{"n_layer": 11, "n_head": 4, "attn_scale": 0.0884, "init_std_down": 0.0, "lr": 0.0102, "warmup_steps": 200, "doc_mask": false}
Each number is 128 + 24 x the weight over its row's rms, rounded and kept within 0 to 255. Layers, rows and columns count from 0. The size above them is the row's rms in percent of the matrix's.

# layer 4 MLP down (transposed), 2048x512, rms 0.0941, rows 275-287, columns 384-511
size [101 105 103  90 115  95  95  94  90  93  92  93  96]
[[127  85  72  48 126 111 132 157 140 159 142 174 116 145 131 126 125 119  97 120 125  78  79 113 173 112 129 149  98 139 105 180 138 108 134 161  76 117  94 109 107 138 117 102 137 124 145 121 170 113 154 119 150 157 118 129 154 174 124 100 112 110 145 116 122 117 165 130 142 164 117 155 138 158 161 143 169 136 117 137  99 127 121 136 123 163  63 145 121 135 127 138 135  99 113 101 136 150 139 104 125 108 121 125 127 105 126 139 138 155 117 140 118 104 119 142  91  98 122 150 159 133 116  77 131 121 154 141]
 [142 123 132 130 130 135  88 128 106 125 137 104 134 144 141 103 136  92 135 109 110  90 119 160 122 109 112 108  85 155 184 148 164 156 117 108 108 130 106  99 127 129 173 137 162 116 127 135 162 137 126 146 154 169 124 115 125  95 128 137 171  94 133 135 144 170 113 128 124 106 122 177 109 130 128 154 139  96 155 128 113 125 107 123 123 118  89  80 111 151 117 140 100 115 133 140 130 153 134 183 135 110 117 125 114 104 139 135 100 133 145 139 186 122 133 152 143 147 148 130 126 130 136 144 152  85 123 135]
 [161 131  95 147 111 170 115 124 130 128  50 125  98 152 135 139 146 139 101 141 142 130 129  99 166 134 118 135 141 110  63 106 152 141 122 109 139 156 141 139 138  77 139 103 114  91 145 152 160  79 140 150 151 120 105 134 183 145 132 124 143 122 119 134 132 129 148  79 121 112 102 106 126 132 108 141 142 120 139  98 129  95 147 125 158 123 168  85 135 128 157 127 149 104 111 103 104 151 116 153 113 106 121 122 148 146 101 117  92 100 130 113 118 141 146 141 132 137 114 144 156 138 127 124 111  84 120 136]
 [124 175 113 135 129  76  90 144  90 110 130 172 135 127 105 102 104 138 143 130 124 127 160  94 134 137  90 168 104 149  80 109 134 109 115 152 149 147 135 162 141 143 140 143  77  78 135 165 146 136 156 129 106 120 147 153 154 150 134 133 134  80 127 127 129 110  93 152 165 125 138 112 127  78 138 113 129  80 151 145 105 112 148 127 154 149  90 127 147 131 114 127 149 102 140 133 117 110  95 138 140 127 108 196 117 162 109  89 147 170 109 159 146 153 175 131 183 129 138 109 146 165 125 155 139 125 146 103]
 [128 127 119 159 146 170 151 130 132 132 127 146 115 147 133 197 150  99 121 163 148 133 117 161 112  96 113 129 163  98 107 164 125 121 138 169 149 144 113 146 129 172 141 110  91 155 102 160 141  92 121  85 134 153 118 128 149 162 133 119 118  87 152 144 164 119 135 145 117 106 105 146 109  88 120 113 130  95  98 116 133 118 121 146 118 122 177 153 130  80 126 147 132 113 133 130  94 148 138 132  69 128 111 126 142 121 158  65 126 139 137 101 137 134  83 151 101 145 114 112 135 143 123 125 159 167 137 108]
 [116 113 118 109 156 107 103 155 114 103 145 122 130 158  99 158  89 133  93 199  91 164 109 137 149  96  95 142  91 122 144 131 151 113 112 107 125 140 102 144 134 130 133 126 130 111 102 134 140 121 145 105 115 141 102 119 131  93  98 106 128 142 152 127 115 133 126 138 110  87  91 149 101 131  90 149 103 112 164 147 102 148 129 117 129 156 112 133 127 108  99 143 120 122  81 158 133 187 142 145 122 130  82 133  91  84 174 100 104 136 138 149 115 168 117 125 148 115 125 129 119 123 120  83 126 158 157  81]
 [188 149 116 136  96 131 104 150 103 168 141 130 115 137 109 142 157 140 133 141 170 119 119 140 136 128  98 116 128 126 141  98  98 118 115 104 127 167  97 133 124 130 145 128 140 114 133 139 140 133 143 123  99 128 112 100 139 157 107 107 150 133 120 104 166 124 125  77  90 140 115 114 157 155 153 140 119 150 121 158 122 151 139 122 166  84 138 176 146 136 101 146 176 179 106 172 101 121 186 118  90 117 123 127 131 107 164 150  91 172 135 151 134 105 133 123 113 114 136 131 156 109 136 121  63 113 157 138]
 [141 134 129 106 136 121 112 134  81 150 160 147 174 125 145 151 133 127  81 126 138 105 162 131 133 122 134 122 155  88 132 142  90 127 126 165 117 151 181 126 141 137 136 173 120 124 104 111  73 154 140  94 189 134 152 135 132 164 134 126 145 158  89 146 108 108 123 129 162 115  68 158 139 117 151 107 111 173 115 179 107 142 116 129 126 176 133 120 136 130 168 147 127 136 146 134 174 151 164 124 124 109 150 110 100 113 117 169 142 148 158  97  96 146 147 114 109 116 136 154 148 116 155 141 131 141 125 126]
 [138 103 111 132  95  82 104 131 130 166 163 125 144  46 146 123 157 151 111 135 131 103 138 114 144 123 125 120 155  60  83 142 139 104 123  94 131 147 124 120 126 144  89  89 143 138 114 130 102 135 153 116 148 141 109 105 136 121 103 138 176  92 106 111 112  90 144 146  94 109 129 155 137 128 172 141 129 149  85 149 119 127  93 141 136 111 116 147  89 117 159  91 141 181 130 128  86  94 125 121 128 111 102 145  98 133 157 131 129 133 139 100 142 122 139 114 141 160 132 134 161 141 116 116 109 116 134 149]
 [131 168  88 161 133 149 127 142 145 150  85 132 132 131 148 120 150 107  90 129 126 128 140 161 132 118 145 139 152 101 124 103 155  96 115 104 133 156  99 133 110 121 120 112  61 122 151  69 108 155 116 142 128 106 147 112  96 141 150 164 138 129 125 126 151 115 146 154 130 114  98 175 138 137 124 150 131 103 153 161 130 147 179  75 187 163 140 119 133 112 118 127 126 154 138 111 119 153 150 144 101  99 159 171 116 123 141 176 125 117 122 117 136 158  97 122  76 109 117 127 175 161  96 148 122 104 118 128]
 [137 128 153 114 136 120 128 111 126 129 156 114  97 119 142 114 133 124 137 108 151  97 137 132 137 128 166 169 145 142 123 150 114 126 113 117 101 165 151 158 131 108 145 143 139 102 131 129 121  99 178 130 142 127  57 104 129 127 132 174 111 134 128 108 123 153 106 169 130  71 114 105 133 138 155 104 124 133 122 132 152  84  91 140 195 138 113 163 129 118 102 101 113 125 158  73 124 149 136 125 105 102 142 100  97 113 121  96 116 131 123 116 133 114 194 129  95 123 146 136 141 144 133 143 131  95 124 141]
 [155 129 130 159 102 154 137 144 159 173 143 119  89 136  92 160 121 112 124 145 101 132 122 151 116 105 108 143 152 145 143 106 148 167 152 145 158 145 124 111 138 138 115 150 128 128  98 103 118 158 111 118 135 153 134 126 146 107 161 164 100 124 146 146 127 105  62 162 152 119 123 153 163 134 117 132 137 143 171 115 133 143 127  94 131 132 172 127 133 113 125 126 160 109 106 110 108 145 154 141 119 116 123 103 129 183 104 157  99 160 131 160 123 167 147 166  96 121 129 162 106 117 136  96 114  95 114 142]
 [137 120 105 138  88  87 121  82 145 121 110 108 161 140 122 120 119 131 144 151 114 125  95 117 171  94 101 110 100 137 170 147 133 101 104 116 139 120 145 119 138 154  99 135 146 113 111 145 117 156 159 138 134 123 154 134 129 116 107 107 123 157 154 129  84 136 132 159 120 142 127 124 107 109 146 118  94 120 133 118 144 121 153 116 127 128  93  93 138 178 105 157 158 123 115 176  85 163 160 126 155 139 125 120 110 132  92 134 130 158 155 140 127 133 106 142 137 125 116 161 140 107 174 113 102 125 118 158]]
# layer 4 MLP up, 2048x512, rms 0.0963, rows 276-287, columns 384-511
size [ 99 103  92 104 100 104  94 106  91  94  96  95]
[[137 156 179  97 125 138  84 148  84 111 130 134 123 116 131  51 125 133 114 134 124  89 163 154  82  94  97 128 110 122 159 146 119  94 114 159 155 127 155 106  72 181 125 133 155 120 112 150 136 103 151 160 184 124  80 128 180 105 172 146 152 131 130 121 111 143 121 123  76 156 169 150  96 113  96 131 150 156 148 105 111 130 165 147 115 124 113  97  83 137 120 129 147  88 137 140 151 146  76 169 113 127 114 134 150  98 133 135 117 134 110 149 156 173 121 132 155 168 113 153  99 119 144 130 141 108 125 164]
 [128 112 114  94 160 138 150  95 165 108 150 139 139 142 132 121 131  90 146 115  96 145 149 123 132 132  90 132 128 130 130 148 139 128 111 119 158 135 159 161 106 110 128 113 196 112 125 155 159 109 130 172 136 133 116 151  96 166 147  98 124 128 117 164 114 136 110  96 131 167 123 111 109 121 100  81 116 122 107  83 133 134 133 136 110 117 120 145 134 176 160 130 132 107 137 155 105 119 121  93  80 118 110 122 162 168 178 165 107 135 114 134 118 116 116 126 109 105 126 119 110 190 101 114 112 167 117  94]
 [113 104 121 129 121 146 157 107 139 115 114 113 142 125 100 139 152 116 119  62 130 127 134 168 127 126  88 121 143 141 108 133 153  75 127 173  95 143 125 118 127 147  98 161 139  93 162 129 137 151 133 102 166 125 194 171 130 129 134 143 129 138 141 141 150 129 159 131 112 114  48 135 188 149  85 157 106 168 165 128 147 116 129  96 174 136 114  91 112  97  82 180 110 122 105 105 128 116 139 126 156 139 122 116 157 135  98 121 127 131 122 122 125  90 112 141 121 175 110 104 132 125 111 119 157 115 133 132]
 [ 79 128 101 120 153 106 155 119 106 124 138 133 147 116 161 175 146 111 148 130 178 103 150  89  88 121  86 115 118 103  76 149 169 178 107 128  97 129 112 105 109 109 147 139 101 172  85 124 124 104 157  94 131 139 116 104 133 129 145 118 151  96 117 115 144  92  98 103 112 114 148 115 132  93 113 117 112 126  90  94 167  99 117  75 104  93 117 132 135 116 111 178 124 108 148 128 128 180 184  93  97 194 139 117 101 106 124 117 129 142  87 125 152 104 114 153 137 129 133 148 120  93 125  89 142 104  94  86]
 [131 141 117 133  93 142 160 137 129 121 117 155 122 131 114 131 133 120 141 109 167 167 170 141 117 156 101 120 177 145 113 155 136 158 110 102 153 118 123 142  82 108 127 145 107 143 138  89 113 138 122 129 136 120 128  96 180 152 141 146 149 129 110 120 134  93 112 106 153 132 124 117 137 140 121 143 162 133 123 142 121 147 128 150 139 139 132 104 107 174 153 141 145 114 160 121 128  86 120 136 105 131 100 105 142 164  93 125 144 100 156 145 110  87 145 139 101 129 165 139 147 134 147 152 123  89 122 120]
 [134 142 139 101 136 145 122 153 133  99 188  91 116 137 127 131 102  91 131 158 148 125  96 128 115 112 173 148 115 122 134  84 147 122 183  72  95 126 112 109 144 143  88 126 126 105 125 127 126 142 121 138 133 115 136 138 124 118 102 109 148  80 115 159  91 143 120 115 136 146 113 141 146 151 126 100 143 137 132 157 119 129 100 100 136 176 163 153 108  99 113 146 118 124 171 123 158  83 141  96 103 154  96 158 126 104  99  79 125 131 111  96 129 112 142 132 162 172 164 152 153 106 172 145 146 147 166 113]
 [103 146 175 129  94 169 128 111 123  88 127 118 108  99  95 133 206 125 108 157 150 158 128 119 158 116 166 114 124 135  86  84 137 107 145 158  89 101  90  81 108 123 107 114 162 115 133 163 150 133  98 102 121  97 144 121  90 102 122 140 152 134 114  99 143 133 101 131 135  93 137 115 126 146 126 146 161  95 130  91 112 134 153 128 172 110 148 138 117 103 152  92 134 129 138 138 111 134 146 128 154 124  67 148 110  96 128 149 144 157 128 144 121 135 142 117 155  99 121 132 129 144 138 106 143 120 157 153]
 [107 133 113  94 139 133 113 101 146 137 142  99 123 123 152 145 108 126 131  88 154 142 129  97 133 129 113 120 141 175 130  99 128 142 126 149 114 150 138 139 113 155 163 158 117 112 116 110 135  89 159 144 130 132 137 168 105 148 150 123  87 146 130 137 150 125 104 121 183 152 121 129 118 121 109 129  95 145 183 134 120 126 172 126 134 116 104 133 120 159 116 151 125  94 138 161 120 154 134  54 138 131 131 137 154 132 147  84 148 152 104 116 121  90 110  97 134  80 160 143 138 115 101 136 168 122 145 132]
 [137 145 132 104 120 111 113 151  94  81 154  85 106 150  89 102 117 103 155 143 133 130  97 134 128 112 128 120 113 172 113 137 144 149 109 163 140  86 119 135 112 141 118  93 126 133  85 138 147 150 130  99 132 125 100 167 148 129  93 100 156 128 155 121 160 124 113 114 102 124 110  72 132 145 160 124 138 112 117 126 130  96 141 104 154 124  97 133 126 123 147  93  86 130 103  77 139  99 116 133 117  94 156 111 150 147 134 155 106 121 149 126 127 128 146  88 173 133 150 101 158 113 114 104 145  90 134 132]
 [103 111 156  89  89 154 126 152 145  95 182 116 144 115 142 143 100 171 117 100 146  96 134  88 110 152 122 149 114 171 182 126 184 103 154 140 125 143 153 143 130 104 137 104 129 117 147  67 104 119 113  94 132 122 194 113 158 130 107  99 182 132 101 156 133  89 112 133 135 136 133 161 138  71 124 167 141 128 166 169 126 163 127 104 125 134 150 127 129 122 144  64 120  91 110 126 119 146  75 100 133 135 116 108 123 151 140 128 107 111 136 146 170 104 124 147 131 124 156 122 134 119 129 157 135 126 144 130]
 [151  87 180 130 164 109 130 108 118 157 137 145 152 132 133 117 144 114 149 132 158 132 118 169 145 155 142 122  98 146 147  95 172 148 112 137 103 126 110 104 108 155  77 122 116  94 121 140 116 103 145  82 132 144 115 135 131 124 105 106 139 130 181 140 148 111  72 119 153 118 157 164 124 113 164 147 127  85 108 125 167  91 181 147 142 146  99 129 106 126 130 133 132 103 126 127 113 143 162 135 140 151 151 124 105 112  92 127 158 153 160 121 124 125  98 127  92 126 186 130 141 128  92  90 146 134 112 127]
 [108 127 129 103 104 157 170 105 147 158 124 128 127 103 130 165 147 102 134 146 120 134 102 118 130 104 114 174  90 112  79 140 106 111 128 119 100 143 141 132 138 151 131 111 115 175 164 152 102 156 146 150 142 110 124 152 106 111 151 139 104 134 139 158 112 130  99 124 124 156 134 142 118 132 123 116 137 125 128  86 140  89 160 118 110 128 142 127 117 109 121 140 142 124 133 128 195 131 156  64 126 180 135  92  95 104  95 149 166 113 142 121 102  97  99  74 137 142  76 139 124 125 100 154 145 105 121 134]]